{"intermediate_size": 512, "hidden_act": "geglu", "rope_theta": 10000.0, "bias": "none", "parallel_block": true, "init_std_qkv": 0.0358, "max_seq_len": 1024, "max_steps": 2216}
Each number is 500 + 50 x the weight over its row's rms, rounded and kept within 0 to 999. Layers, rows and columns count from 0. Numbers have three digits each. The size before them is the row's rms in percent of the matrix's.

# v: layer 16 attention value, 256x256, rms 0.0358, rows 139-238, columns 64-127
# o: layer 16 attention output (transposed), 256x256, rms 0.0445, rows 139-238, columns 64-127
v139 109:523469487530449517518467462494492501376446490531443489425715422569437582503506534406523422579499552493506494482576452439563441614498477596456584472450535495519510528528512529497490482585581548
o139 111:576487466520539511463454543497430547472454496559496388444611469500517514448453498528444460515480560478504617549549525512496419472504483505491534489371534500534478484474477573405575441525665476
v140 108:536592510409531461495493465558436477437443486420514478584542540520501516532586516456515529453504511416538516527470478449480457422420582482523529593488463559489523547523470416466573435465448513
o140 108:504561550512427552474512449426384417469465477490523437496467603517519480508592494468407527450483525449503502490409481551495425541432524460403473531506516541455461570604504511492517403497488495
v141 103:443458513492435532504423499499501512500445483546522371506536554521552430500509424551563498474526542517565424550508458449453477500617435447466490511541465576554439490528515514500515452532551423
o141 103:476537536410466404506528472458476502418469464558599448471528500496564457499496585482519563507472450480523381441514492535523492460565438520538516506562458482541487462520568451494527426572585538
v142 108:550577491413514537517461463507475555483464456546368571464507476488555487500490566473445515477490425413533411489487474496520540516438568483526504506547616563450506482566520509455589520527497533
o142 109:475475515436547514575567453434404526398494443479498488471497559524531438527492547506406462577502564554489511507554490623492436523448496505536509465489608503479458539471617586391455546448496513
v143 106:530431443546519573466428510528563498483561496414511557538512456452435556560531569562486458534479427546449521548456543501456535528529485489512433511412549472450528474522637441467580514556509532
o143 106:471492476538472617432556531463561482411543471431474483482551529434502533525355482366457539515480446590545497507551499441527531538519479518470396513422434517441472515524579493560511507577493426
v144 104:453421398473563487501483491466455496487539581516477645509424566452553436546476486505592461492464492459462494457518526534498499515558613498500485517490561534548546472535419506492463475547498571
o144 104:419413512463535493484481454503392442437545496538462519525387443463493527610453437495492558527463436445575519461454455425448522527502461497500488467397543530477550506462492492582515541513592541
v145 107:534459474478499577436472494579500495507571565480415431540469604541539575567453523480481439481525472483531481529498547511441464419509474508528522463509608471498436552447495463544524455517516494
o145 106:419532518491445532449465543506558531492463511483449545480476521429436566547460559485553437539462385469529514478464521490502443480439475491595473493505568494446417488482450545446537429600467464
v146 104:461552582573534513462443503494511496415522584532487517464504512508568500521499576470470461613463554467578501590486529514536442518476446535493452485474506489504494607521495523379543401580566488
o146 105:459502609484474408517495522532534424441570467508507522526521574493496564484505471450535502491469489500436528429474546524494438540557558558522507458570585541548431528486537495422538447609560377
v147 100:486436577495523602475455526591515560447531471519495517491530367496580481509504509373468503576558516496531516500508461502494536541559561476487401610562452432618516534503482540527502527392371455
o147 099:506478488504502577442527429550481433579450439431548498465444617544573561508492486542576513516536472458486473366504453465551431490452505465490457514451490637617522481475539609392575588468538484
v148 106:524493529472467476483511474475512479556492433448461462506441497449455575468491497401537543457527550542512565511445580472506456526550512492393428435464506640558419550497498479522491503552510460
o148 105:520514490505527484546631475486505462477468458450470365486474513570443527507434456525568437461495511506472509468442462483425432566473504503475435443554507505535475493516548506485531494545575477
v149 109:571621418510505441465490493451487525417456513466421446477543498514477528492566511465493442418520484463437525469585497566354518497548564529546527479469502487588502527532421363443465565479476545
o149 107:537484530456434523510541506477542483495523497501401446518564565511456502529536449446508449492435457487467577478506490490460506511488468593480451594461504542549488433537500404553511571477545527
v150 102:523576467541574480568536465477542484415546486472535450521519539540487423440407556470531491545516440480498441474522505424464537538488554484458552524557463511453542486494579550459473463576378500
o150 104:507529410462512511603513497480458551510490485515482446513452491446522542531420483527496467549436555482431409520533487452480520435563574413535573464581501482478508423478494563483539438485463453
v151 102:560458452465629505380472504499533524543519548566483463508371512579447490510472374516547507457458510572460519534536551518482527518533413538491561501490486491526506554600456538451506472546534475
o151 101:506538484524585484406587523500527473527556539504448486519449455573550433430430578472493515458512491437489458542499518418527514430473500523502507560520567528522508523536557503503450531540455483
v152 104:408432473498510490391509545605499500514510488508507497497515392479530557492478492556506485537505470476542498527423437507588459495524506532454497485483527461560383515617474423494468441399451538
o152 108:544468505573454514470536669529542447487460503600525509578489537560492565454458500535468504462633423463460535398581592528440484496472562530526403571453511493458518436463515553420441501498474556
v153 111:528515516499549497453588466472451468421519490523465535518425464447573547611558542522446508573587410429468550438457479485566489500480429541498448566394441485623513492469448510473567530550513521
o153 108:530495588493462542461532510612472474572393464607504448514468523482424573616440426458428591490459516483489524537462421449508525524515443519493469480515429437582525460514475528634475463484429478
v154 108:474426507412469470479596400462541570536470484443512442487470418484436552431437573520536510554549383531419426427505445548554478494456456458434396513504500550512495496519576381591496600523526515
o154 107:460490495476556585576530437587571522508500535470509579463440502541465490495423478546533396576474437589469494463553575384474565505437472574550452474568406548484532484531552588489502511412540446
v155 104:540468507419579448427454552604563457538512502477522569493442570579558511516523443540562481570482466502513578474630505468591586530498523423466552446581505513519505554516442592510480513559518463
o155 104:483485495386468488589502516476485523507446519483515515526479518561419473469423538486437423467473480489438474517559450484508555483429524489346432489437572467602529454424519466535536503579481617
v156 099:492469497540455433475493521553485520467483499503456647450485365478470412503519411479526537446653544490479485503607537479491466487588491421431491500422455483516449410504539506421492480475461423
o156 102:472485449410461582500460511524422461492502460485514526635460553465504440523511412508592505451534520451469421527531408486461543458477476522582463593437566592580490429531506533455480488482551479
v157 111:493432538484538528531379535525513529479508503563535521575446493517650466458441448482563463529554552562469472486517508491533485466513555459486591457428444590382552516442583493513544566524449451
o157 109:552535446450528551464493449494440510579531551506546525490485384464554439553488499568503378599504627536553466503408560497547535479452501501568474569403440545501483469463543498491477439537576481
v158 107:570529539545591414530566504496518468491540471516376491576618485490480411589528520513527512473470543472527523515617488528560519480446427544480496542493453492461515447447432385544542508493507543
o158 105:469372497523503535548498506544403538526474535549463514485529551498447457434590549506475504452561578515509466501474514462511460531513446505487545556581488435460540446469355501458620514561533511
v159 111:581433462529354448533517431535558498555575411450548432510541485481613460439507603446466470356414528507610551423502548458565599533557473464527476433408553448419489449553547413491466502436561501
o159 107:504459553562439422417490512514508602488513480541526517486472505549490402474536450520382438440458500548494520431534505444514530560444503522506499512469537461470526567494420554417499604429420483
v160 104:467572528539502510480541471482569491474536486439529528539532513405528473488488451427427568461502519515475518506461529426514527427393549571482465445528548458541439458506599484477563527544541577
o160 107:494490458506490494460656515468459449482516581458567489443501596449603492536424564454506487429433580437432483476493583439538421459441542567502516455482503447587477535397515462506457519477476494
v161 115:501507593598473522578554521507537581507551499518444483496425478613504418497494472577525457533418380578550523520478549507478564481493511517524527551467570505451442476602413535450562512610521552
o161 112:481437492585521547547558475508573512446499572527542562476535439539466458460452496528505549540530402492470534621524472446545434428471476610539533490442566506439427570494536531489571618541425537
v162 107:477513439392509479561524507420474594489571613511481588365479471490562489496372522468491465453567444494539532412451511478506511449457444511514540531548555516501519444421497547474493522460491518
o162 108:459516532550592459457568485519491483513567486514482397448463505440549565484465474527469508498561499591457450564503451539478543537582512386509469474427603496402539453440464557585487533447463529
v163 106:544472464515435479530541551562455432507431505461491463463540518512554490495526453535462592510423562523546487518433469465429501499523492557599458503404504503494521443516527409496533467537546515
o163 103:524583447448514474460602534490535452569500499539566548483557471565555554435567450492515552528566472583548569479531491465423630453397499424486598568493447521513474559490542404469514522539508400
v164 112:428431451458563560542539422534499608468472511490542484459490573480574533483492412480462484369483502530454456454475480529518455467577484509530563469462470506544465400505544459566435504459501381
o164 110:474585497519438448508628487515462488424463432538472482525455462434556550513490535520507533489478546531520397493472416473432466473470571521508630480433528439459515496379508519477408563457603537
v165 108:438471464489493466479566415528535505574470545485640472494522575539505478494451488532513462401428487426566494517476485469593473461543502572507554477569517514415429461432508537491517558479438499
o165 106:561513524517582493513505494589506463531510560530568483438526466544582475437501460467548512554439561466477469533436517425501516469547573603481526584548444450462410492486512524523417530577476578
v166 103:529456509561491510475473502502457495498482515541552450553524487542490472508416583530586457580430542537485515514497585557440462473556549474539493516517518571497485530473505476541483533455435474
o166 101:493438496566548550460504455480568484438462545449489547536526511595501572510515505495559434482444464654621531471459496499390485497509430554505500423528470523474445524493509483565460563504562498
v167 110:438547491516443579549501400581491503586334470447517573505506412494480400521485502516485537447505473513387491556467523551459491538559506454534493516454425489476591557521535483540446452579465521
o167 109:459473520460485538474547509543418469490458448463523528455476448517471474502542451533569486427487465524508454482505557487556526488482497504593525550474439515521430545545572550534482429475552522
v168 110:530529481582415550458466500479376490563555470496564409536495474435528548467527453432466429625522601452545380415510545529496573582442608435514514464522506488481588471445475470486460526475563421
o168 109:507507522584479545617504453472504489531565488511440473514483415484514384472377489524515541497565427515464498394455545481518466486392571449509534552529497460529496463482479457471554466535481486
v169 111:538541494494523529545548542465487521563446486410501502496537538517463544533521480477500593469464489605539456512436414531586471538487503447505544484477557431472473423432542592493489479439460581
o169 112:458447483612519489519516540604539570542554536476538508486531461543518616507511495486409514524490515462586594430539513424493440508505497458519526503509504451498448457545573521413501511520513508
v170 108:595501512562432502499560520584490553476485514506512426591522491479533545480450608512449544432541491495506527562474504449530475495515512450469591505536457475530475486541461592494492490431465539
o170 109:520471585547463545466429546582461632514498469484490536526531498498541552544477573550537663448479560520562515490515566461344467517476445549498479416498454465478481511541547461537400462438466489
v171 105:404556494548450398531517490421386504545441546446443531507482605427532503497465512564506547558527502515520463482431421508478546550510446507562478464484517520510520488454414482479497501592582464
o171 105:497514528535436514502567474453446517508453594440480509494500506491457543411508460505584408595517537449430484539531449524471486583455454540611485435541469475417523494506526503460408503531436488
v172 107:387503563442522485458360593489505527515477470499513485363334552434490553503503491480437508473571496490533544450603615473570427497475484497499489501475451527537498440509531512530499472488445510
o172 107:498553530466564447489463446550593455491524528491568522445472534440475542576521398478504474499504524530550577544484496398474481436470438434428585513526528502535514469462499541516489483519370536
v173 108:515507442546452402475449472482567525535445465476465507492528419516591461441420548494573459539458500482577529597473538498479481462436482482518479465508503447437532439401517554438455491553492498
o173 106:569466483504500541519504482504509535575512491485477575511573410508538417484396503562522520550479560537537559572497477468505531552493521630488433470418534481457553488475502589471504503561497579
v174 107:592549470489480512540521459411487507564563514586470464503514540474458477459477484537587508506476508541543483490439449493425510540477428505470481410416558468581516464519477545534535484535472519
o174 105:487371412492495500460536462457386527561553437469485544540520507492487476448476607431450588519495507589533523475566362505439517551542532440542489522400551439531431497579490483481524451476488465
v175 108:469534516545475442459392543465491353505484429533478567594519518514481544512507502534460550463449528490534495458488510518563563562516470437559523453556608423568426517496463576504497605548451503
o175 109:442522526526550540542440519491532469476426396596498591498560480469570426494460447538470485517452516497498511572453510456472503514503476555562469485479448405513526502455536461466475540547492504
v176 104:444525521407509416422561505478538525482526481493493522469468551422571562513548424531568565511565567522498562450530492472509531532599508466490545466481504495517547546477528510476416466511486443
o176 108:577504563432418501481481530448539463590380559414476421492401469445555483494540420612505448494449438493479498484481511434472490533527538542513488519427486434514555472524545401483459507519460503
v177 101:504444536463524491538532492485478489560476505571529515471550548505451396455481543439524523631481544547560482483455519478473513537364401498569428489524576506612453557507611447405564457458584569
o177 103:530425486497499522538482500463422432462552579520642490545465519489440482437476536502529475549475473558518494428512510484448416573447537467554524468560497475505508518466596500537539518504479521
v178 115:424530555454567519504515534535425557514501429478444508505458493486509479486490445528472508466501506555422493479494547414409579525501424540557503466486411506542520444418564417495503476503496543
o178 109:473552511463420516547498509455420485459524421479458477403420428592506511528507469623632423518572419574413463523536522444561499483468510504502569478514489507524568496517454511557409443464482498
v179 107:571537492519608423534519481561504599509438509536497508621541465497473503529499513527446527481511508472508454534598569473513540502534476531454545542536565536506521500432563453538454504486559519
o179 105:443550576507527488545513515578537477511508531535518528480516515546411499526464506517411485510512442422442355551538605473473517539472416468492579506412519484597487548528601477537472507466521499
v180 107:534538574481485587449504493498528382511512493387502514589480601511495416498467546446602486565545469456498481556470505461539552460521476469545445508575373397563551517488530507449456595444561552
o180 106:513537519465552437420512499540492551438452441439522512483461558623475511511483398458485474443460505451556460526487519595601533537469490447509441578524444508597471505504523445545442414533418497
v181 115:394505545467577489507530584418469446466535519485474547456545445533509551468470442500557526425452504473523534494502497481468498460604520442456585474529413466555485510500421503468499495535528522
o181 111:462524617512554450433544395531479559536528537398490539460480457503554499493502592529496486473478553479474453533510368531569439524556530572483473469555476475524538499448519503428414408554514597
v182 108:566467488557525545448498596538485539580493498505533544492478499523528496542457485536503542495452477435459493536561402389525505538508567480477425447490454582531480503466539573446410588477448558
o182 108:495462431506509556479596559514519491488495527461490528520559568481492572568433401499616484364453494499448449518485473567436517494511540488486499402507448495562510448447369415499460567492434458
v183 109:482486540511517497437507526481494490475443572540501527450447493546491526499524476516580510456509350455461438570470495419452536517380541463518545517468569494494499434559382544501500480491526516
o183 105:556450514544478566470510493519462448565520456423565532496456545506495550435522383445547480560445479476514532582571548453476576488444533469471482531550546531504474514512522537489460483474591432
v184 115:397537473450513510488517562484491500445529449493513568513466434488521484559401476409433545509498540552536525597481520416531498473414476520468608555534501521493558492420493475591457443467509458
o184 115:481559433534592551618524532495473425528493526568517429510579561486522502543454403531530550528490498458424500558480541504509479498449594513492457533506470562532554432449490578475506428541521478
v185 112:497468556499517436512522444545441539521521489529346586488475596461458478467454525478435478533528531488482490454466494546517471543442542453462574471424383426440525512472437516513490506487411516
o185 112:507564534456527427510505518572453537604442502463420482515405572385489489502529604568523517521490500521495551503442543461563421475565468618495479590455475525466411536395463574501454454492435511
v186 108:499502517436525474437543508452540445501375470468531497483522550587511442542454516457419458568538558489424544509570516484616518486431601529515552594478545413628468492558435550518539491536509547
o186 106:462450519476464500444517568471531424496358526513467370593538471494534483384435531512437580523489481449593472487544454469531457419538461466442539526481500444535500562563447456530610497449347587
v187 099:490508439458471520497432541562514630520529505498513547509447539546512483565618495541506400496499544550482442423476477458542531589481458464371466551484474603542498509517402517604512532521535569
o187 102:556519414487505467452509505460551538615544525580560553524519526500508413567535495479618566528522400533471467523550533502442506510473473511482442556492542458521524501419488480564562481535557546
v188 111:532527521474447515463521560587515476484479521585533450536446520475493523558595539600423446495508416470504567580531461479490594490419456608530462443520500514462569550511544488463491520565431501
o188 108:434396471466491497503539515618471493449488491548535455521526482495414468503568417552401574463530488469506512434526488579522547533453450566544479430520436583461482458504454458488568509484455501
v189 099:463537545523537467546488589538555509458622496466492536530497456491590547443434516507521574492512417465507527582441507369507578538493503577534485399524514513485544527546474550581498538457504437
o189 098:500545425479549440521485556510539595447446503489501483569566511447538550418534513526505542463544462455487588513519565519468522485394497424600484514403562538471497505380566505565578462439483396
v190 105:513538485434480494499467461522527568517509526533540530499545435497470443526540513415476434509562519433526491441475443481446362450424526472508487604554445431430498514437480517443568481539492436
o190 102:413464515508424495448519568467533349505551527542499454580508458536530410522528508508507444492391491517479445511464538530550416553488529446417449570533467525482452507504513556594562488467462507
v191 104:467506422420484443512500549415551509552480585463494520472492520497600537595571481519500394507466529491611473521487452454428489496471549460446472449439447489566561484545494476496508551549591355
o191 103:434513520556469497401521444453515517474531520576546489507428507498558481615476527559511508429441539515539536398471508545558459540489621516460517528466450521523556504539500490548495584451427429
v192 116:480537509403487462543432567518503590536518462518381470545551488464484443461493464475486561527393492461540497598498451543483527548501542471494505521463508393466509570422489563529406507606488484
o192 113:522563475410477472525541529436562575497512527545554494546515446471500498418539483493539488523433448517459452468418457555578493544549530551597524458544554408558472513501546590518468472538463514
v193 102:510497463385536498504452564532494565488524563495492537604492501584467475411521533473515485525478535370439522456458461496567502464532456485558528410416534565505497451531628506534500488452596459
o193 104:548421495481476427561520559512516485478507506445433475579502512505576467439517436488505504454506499535518485431481495415500535538479515538441501423417546554502495507506504605542535552527476476
v194 116:456495568447432516522461431537403542513477482566518400485459524496503609529453490539495494490603483459500437442446544524453491508439526431594468598408476538498486471506485511463446476527443462
o194 111:464502548515549546596566446566407427515553458472544415491483463499564440517494511515574571516489438447532525520531492506460469546479454448453581472418442466462446459467527478483434495443469573
v195 109:467491467542456431498574564441561533508532425516555470552463508505449466433536447430464511593556582522578471518467496494494432472487506454578381430423508515447461564395502469496503428516489514
o195 111:570534417506503563499515491411583481453505447546515564476470458420559575515498480507606522561489623471474485504508447496495308476539503427489421446460465520508447502452562522481515486502443445
v196 104:441577429610460499567510523536413430569529511482496561510422489549445479529448568493521472574500495432440532507419463531500357565460471569520523477549533511520479522517541539480547494480613517
o196 106:549572515564480428588548458482593488435515511576440493478490419493421537589430527500485445526589516542549492452517496419576445503528470610532506516554538509476517483509474586474462526505459483
v197 103:502488472435474520545572411466533504489525547549485538527499445421547479471525483479566579581542528590527493503534491489412538476490560604531430584522441465451560522464449482496574521525412533
o197 108:481489430505467527477415491578482550569522482465567619507441452453549525588574499499494497580555474504564521548540461527570509452440532553511548587415458544493568486531487497383464514476461543
v198 109:561445520524500499542529590548530629520522403516502495540513452536510563495468567520456437449478569546442564510571491383529522447471592567491539536474528485463520458555423482438463529437479453
o198 112:504420574466504515474466543514471529503575478572503458618522566532524503495469534486498455441479469611486535604506468482462513496511609463552520549550490471485512569506474492543563554532511494
v199 106:559485541482479497559481479502471493478455462450558488464511456509501472519464448540481498513487527477418497492404445470424540457589448460472478527412475519591513518418514440508518449612505519
o199 105:562634493421477479490506444479524480519592389428554456468542484487458548512448545515458525495477494397521486452450464532436579487497492433473597457427529471465534519532562572449597479484535469
v200 101:550417391475517510537601599535521455513521579570513478555535551504579577509515483524456477517522451484613479585448528498550455533577571532567457425463439515477484550568524466399450530442479475
o200 101:456576440506452523510541512485393459510481538554488459501508436495522561509520416454514487486445514527554473415500593453455483454446493466494436481460450518521547570448552514516464499511417477
v201 105:543457525551425471553492449474506591527433490540504554540466486484545491559510494501478525535481446567539410486473556375484549616479455605568585475440465440542499467485520545517532468522510579
o201 106:572564566414459504449531509516413470489510496451563602519468464506547466464445508427461504412558456489523480564572469559485512447583444529607580420480525543470469470487520519567491457541391486
v202 115:496481462427506425630546550514453489462513518547409503550545480473539409453506477565577477552557448482510543472449451447503496482492445599457513564508485466450474495525487456526522491431491464
o202 111:532506419527528515436437459487457529575595550476404448512541586552454479511567424492520490512490530440478579510428491471584568599485566550579464506470481484455539570548584615516436445509568514
v203 114:508499533500471457513445398551468486500544497478508452538475497571478435433441483450466532546528559482487461512520511392562509531497420487581543485444458538495522571493461465436520493582425491
o203 117:611499431519519481540538531525495508566530578473496473509469486570510427467513530457535541599484505418525484525536536458590481506564424485518458531430550511461513474507461455521476439501419431
v204 103:494516539509592455549500465465474447573563563582413475558590435503515520471527526487580492411514663495531519574550549515457453466467449539510498446557499488574539490528469524498496528501466497
o204 106:489485426588460440531468453467393500453501404537430552448542615553454482454521563491600549425399622445466474445517495448500452524486519475490547523430545503455594443545596627514414441587507556
v205 102:581435487566474437491494542541482428460473487573525563450446523487479549499567504501467582459513511477444489481472478493566466573457484509508500534539498582431465484555480499485550475581555544
o205 104:471546433548528530491578479518562443530493467449526525563494505438506551469506492485487449487530546440498508546538388432509516489538591527456487544518454506474526603495452626489532549645543529
v206 111:426495542510505559487501458507468481420523506495520517486440504566540471525504441496455524525432400525605406457560477497453552516514569493495520518590537452426448471447416491625477537458501598
o206 112:509525511441533533572511485605510484574423550515521577436478542498551528522512507471532594581469565503518432433590448525514502492456521419565447503460506475536510519533537491519474530462509525
v207 110:409456490449501506419524441468527577493525558559382508529498475555507543482548486516498528555502417417499445447488474452565445425473438507531566587451398479526511515463464517480557476565477467
o207 109:442536396519494491486486422532466496496502586518548558485466462478539529461519536506458514545488498549501543530448497525514501476553561519422442446480403594506461479450451618541544435479552498
v208 109:485586483456522569452485500488447514509577542472579515528484486466582509455519446490538534530437443594379534496530505441559463450508473483499504490527513452563575449487507478493533541461476441
o208 110:541466579566547456551500418469544440531484557505504428568529467509510481517541448531515494549560475559478543479432477501519568453531536417524503489449480527528528540487537446451521481485491451
v209 110:508436516436466571500545537496515487459427450455480605365466509556531377457523565435513457554422479443475496426441491453609432459524477542438459460524555545527468445507480461532497484487385487
o209 109:554444489526533623503614487445550401505418558538530523475423591473565430570455506443512463508508435459568430492498476381524509480511615586457495532507488557415516398499592522518505534499527457
v210 105:504408518621410467496433432499482581450457587411494475501541572579520473584531522557567456407480543464482464564457473487518540614489544491532452515543420508461452597552446586465555539461380331
o210 103:479551529475375451590575506449519523481506484408450542509395473542534426475470528428485568404457495550564472540515484432541527499522488452570528505547413407467473527479422494467544467588458468
v211 112:373590491455492478572469570492497541634459522479622450503484484473502569482399402432500472450476501581538444507485476509569493452510514531515482489417546478366482551536472568492456562470443443
o211 114:462638395524478372512539391542453505454516530576536434488469479545430571526480468505539503493536482381479482520551547465397555488480498553550531488494567424510540493503579435585479501556470420
v212 102:493500464620565534430508501469544391597515493546492450480454495524484432525522503522583393480489567601500490479490547573428521537414500460393431484487452467526487460553378610493436498436496429
o212 105:474383352554622442470448488458472484585484461459424492488485493518506524464535556442549564499479578535521541456563461483493499501518492490466537418445453526521542391551473437450453550564476621
v213 100:492519493544553527463534558490438528528469541508451416429454532539515539540406486524581523517496557396482524535488474602487551510456528473532540433514518499518512458491430530499534608511465438
o213 101:529520387457501471477503485503557506410475489581457443522463434463608514492560529476519559477435503492458576503409507589498522500508420574489523409470580435518458493395533520534511486446486581
v214 102:526394501482475495536541501418481520519516535508463442502503542572448527558506541488456521499357411517474569503577460449445559533539495494506495495461501470528558560565483495503547450492579471
o214 107:588492537461539465610631435474634568494485444526483437505481536408509488551510483464422459546387523508438583528524426531545504492506572488488537534404518554460521437534391462503477504533485453
v215 112:519515506432628420521602562504451502505536526487535488540438540522423573516504543546513444472524459535493526456523381486485393469515466489488461525521577447482434508440523495462538504376470479
o215 114:546499475545461538473386487490546537528447573543537507527473591505539480566543548505477497507522511558513457446494467464426444589500491505473481522531533448474474567505477452554480545535544474
v216 107:519490559588512544465446490402500486479496638480478572458466437515462533480516457438488500498468537537489388510535480492547495444443498537492459371402582502484460575550447468566524484529431614
o216 106:549494457521453600501519463488455493468559535423523563489526556438445529452587483441564434549549389477510591583611553528516516311472563450524491460498556513503540493453546491589547489554431488
v217 110:495508464525515515554449546462456481559523428522489452524566511613479467488591569533611517500652520575517525550544493470492519477521485528560393488521496419364508401481550556481485471510576451
o217 114:519473529540545565545425463529463528489520535474556464520488468553567479500643483492586513470567553421453494460475498594550524430602523556538554548459499444456512484494548510492502526529465493
v218 107:486420510514539520499466496493499386593417457566462449552609549495470428624434430422461437511487522474565488444539438535575482498561483488499515443472575595529520397511487454553488437527559577
o218 111:516478533427571544515503430529470548511399474525566449485564498481500478524554559572470487531456494502552566475411449536421463524568463485451496590585513421405482516521571479443444557540453427
v219 115:544485470520592488462512506522381541465479517509474496540551490505573586561575506537533572578541478527528490559503562519552611600510422522587477430618469562591436477554518466505361480474360533
o219 111:581588436512491489618450565522400520519478467454512490473476568478527432561439545463535463514479459487406509529559484560494531517396487491506463464442537432607542493503592522500434385523449568
v220 105:441415508483514504530564479514539546575485527507536503455526507560601431535548568494469535487504484437447523560618616479538552492504508504499515487427519482488464484516495494360524477533447508
o220 100:392498501515442559437468571563515495439478567468502498463501409540463469503482484418508547472538466452511570476435484495404550466540512472499494495499607493543516554528440580507483512565474576
v221 115:487485430499531523454487570589479547455520459481540489570416453466509497471544419568469486509486421605569494551596576592534451483494482475460547532428494534504500554483543515586481483527489568
o221 112:510499484480555509459474608493470438492425509499466503499523539391532599579576496506574508520528526494583434393424514551482406486485442574494519428419503486471416453601434493499512437489516505
v222 108:487488443510481458555541531503479558546428593459404538486516493480522453608490510464573461552492533521493436498479462497417506476457465530493448518476501463489517473468416480476411490532488433
o222 107:534480503482522483492490495514526490505487497500438475362587496462554526565443388553540577516483462415489441505614479454542502637623534446477522486454515556506464457474402465497477522466494445
v223 109:566462533529543535451546506481392498536612533472519519428582515472557497550463535568478524485454547471464448408484486439491417565458556462548547436503459490508384522490449458580552421506389476
o223 107:519494461561494499496529537494430473545535527521518491505542499523518444509497513501490528448484447504444515467571500468485483499453518473420574537560541477443515549521488485590529498563494448
v224 111:514379445422464559444423495469460540473590501443511482484520547441468499540479481480469574455546567431588523416529505522467521453519487523511482482511479496464533509488511502534481496437550450
o224 110:525602566425530639427451435379520459485526459479524486472453649399493543460645550399527546510512499517544548420491584543512586583518479475416544500538538485482433444409598481553456514537544520
v225 109:542479497559499642488476522437478493531487590499566558468455477486540519528585539537561529584504548477478519468544512558517399590511505472436441401551478487437499463449503467518478538580517506
o225 112:463482464539546597590545434455577520555499533502462446412443456571470441508456462532533567439495529543540448492374568603560432535456473499495457386535529513458576516487503494539474513613517477
v226 104:477519563448509537470462492639477506517476480488405468471437477522543462456489506522559463483532550509496508530527387499509474472573480449410567462460621460475505623529452569525558421543441490
o226 106:435563503367435478554428485562520491527455545541458468521427481500566499430425566511552496511541542568479464484541423510419579567507534600482518554444616435492585541556529476491421418533517526
v227 107:470453535544525430407473498484522496546505578424549462480481566546492471511553478469500410492570537509447521465512448544495531423454501475527510496450451531480484551457512529535498497628503515
o227 108:458420482478484466474423477472611551553527456540499454495442550486526454438460464585563510456463561460543452534487452558457460335552509481606521487531423487552533514441450458594432510512490507
v228 108:485435442478575415510493411478512425492478493521467501452449518534627463551476522423406479553465566563483501437558552467437572474454515507483460506452510580509450499350534611540493531562459466
o228 109:479486494500679538555518515581505439565413516579549501528399462505509504544526522401575461518471534549535427526534526477601572569551501488469511403459580560438471522443460522513511578498534449
v229 103:450538465557472505464481500530472437475473477507460596505500572578626566488540542448487516562506456542537501426463498502427527471566489452508364527515439490492557529475566452540448466543523473
o229 103:517511573483472462606502485486503479437455427475520542459497491514575464619487518401600511553512513489412570441473516539517568441540456535506469487538490471432538573474552457498506467469540509
v230 110:480537401496496458399437487470508498472535456527444550377496488505553431494513488455457525583470517580438520454477547463493541538505433510451538568463375506452559490550506445565505517474545523
o230 110:549529495552574469440526457501491514427524526578480485463500560528456506450541458431376439560495512600457588567448437493487621428527540544449484524530357432427472493491445472411463494511498514
v231 103:441521448526550537524465501468479505506380467511482546455505477593413547555498471533447511515473607555464450479505517440628493484482505425507480557508368511480431477617470420479583491471494441
o231 105:526527552426492491547535538489501501575532496527544488438515450542406453518474496529463547538506526521488448548563463592557472531528481451498500534566365431436516499519444538397528428438446578
v232 110:589471519449468591573522466549479554494515552577460439573549510594419563547553558482522521434481568579462507455517484540625437558556472428493474463465463622448546574507474420475528463498538576
o232 108:587584499441459489457551489507555549527575516529478510495513549532545552449502521491484462423548462576556456378588615547423524515511554543547512538553482532384611496467483555460492495583521532
v233 116:509496564483495455567476536480418471596548535545531499509459561552528427528565454502480531459473470507568553481507450527564496407531473595500538448475589465603514566467476473548510414545571486
o233 114:422495466560465432515465520502453560509492534530482579519547520409516433483545476508456584583497542486447551454538384477484464416463449510480589485380511446460475550491453583456463452446541378
v234 102:538562528552520424365567540507463467505500479486564491533497443512510482529520490545529453556551479542484621475479493504518460547502480535500548460470458529532500483558467469515608443463476522
o234 106:518544505669550457503447415575503621576405536550426413602562583384459562513464527533439424463434544539483482496464486433503491488552543461541448469457483586538483532608477519580567422506384474
v235 112:450414588531398555426450534563465416505449508484440514483576490420497539487493469567457578515566511556547571495404533426532486464530541446649553524397420554434630482523477535546492552422501532
o235 109:567433616437424534469551433591528429492535413475482521515646521496465559449589441474604453509571462511511474425475501475525548467533490366549565480497456533496511464491411542476451533507422519
v236 109:516510506480550543391622428516440494423582555437521478547549558450521474483521491554452503503484510542417519591409492478454543557492487431555415479487513516547508517447462564504514494516405415
o236 108:551505532540476428501551549542416490486413486483464424587429448527417476477464535564460498519561534566499474463468398524524472616419439450465344471599448528527519512516506522552488499557459515
v237 112:550435509545498457466538479573460535505519495545479559582391440527504518559558443497477515422575583542409496451452528475510436511499544515562522634502499444480459555435572460522528492458514456
o237 111:430603528537460536516473502530479531500507519518406525467474529511518400583403512570526509565490551555532504469468463513543492537483436445428540573440477407455474530472533573501577490463449482
v238 106:440525557519498504529480478612495446575488429457447466627491446472419599629381410479456457490483480568385526507461538562540512544466558468535442471495577557600470459531469432481518475550544459
o238 107:469508524479503519577442409540507479545483454517559551558553461432562668572390519506517528536526454530499439527458480561530563565456472524492536487538431499529447540513445523564445446501497499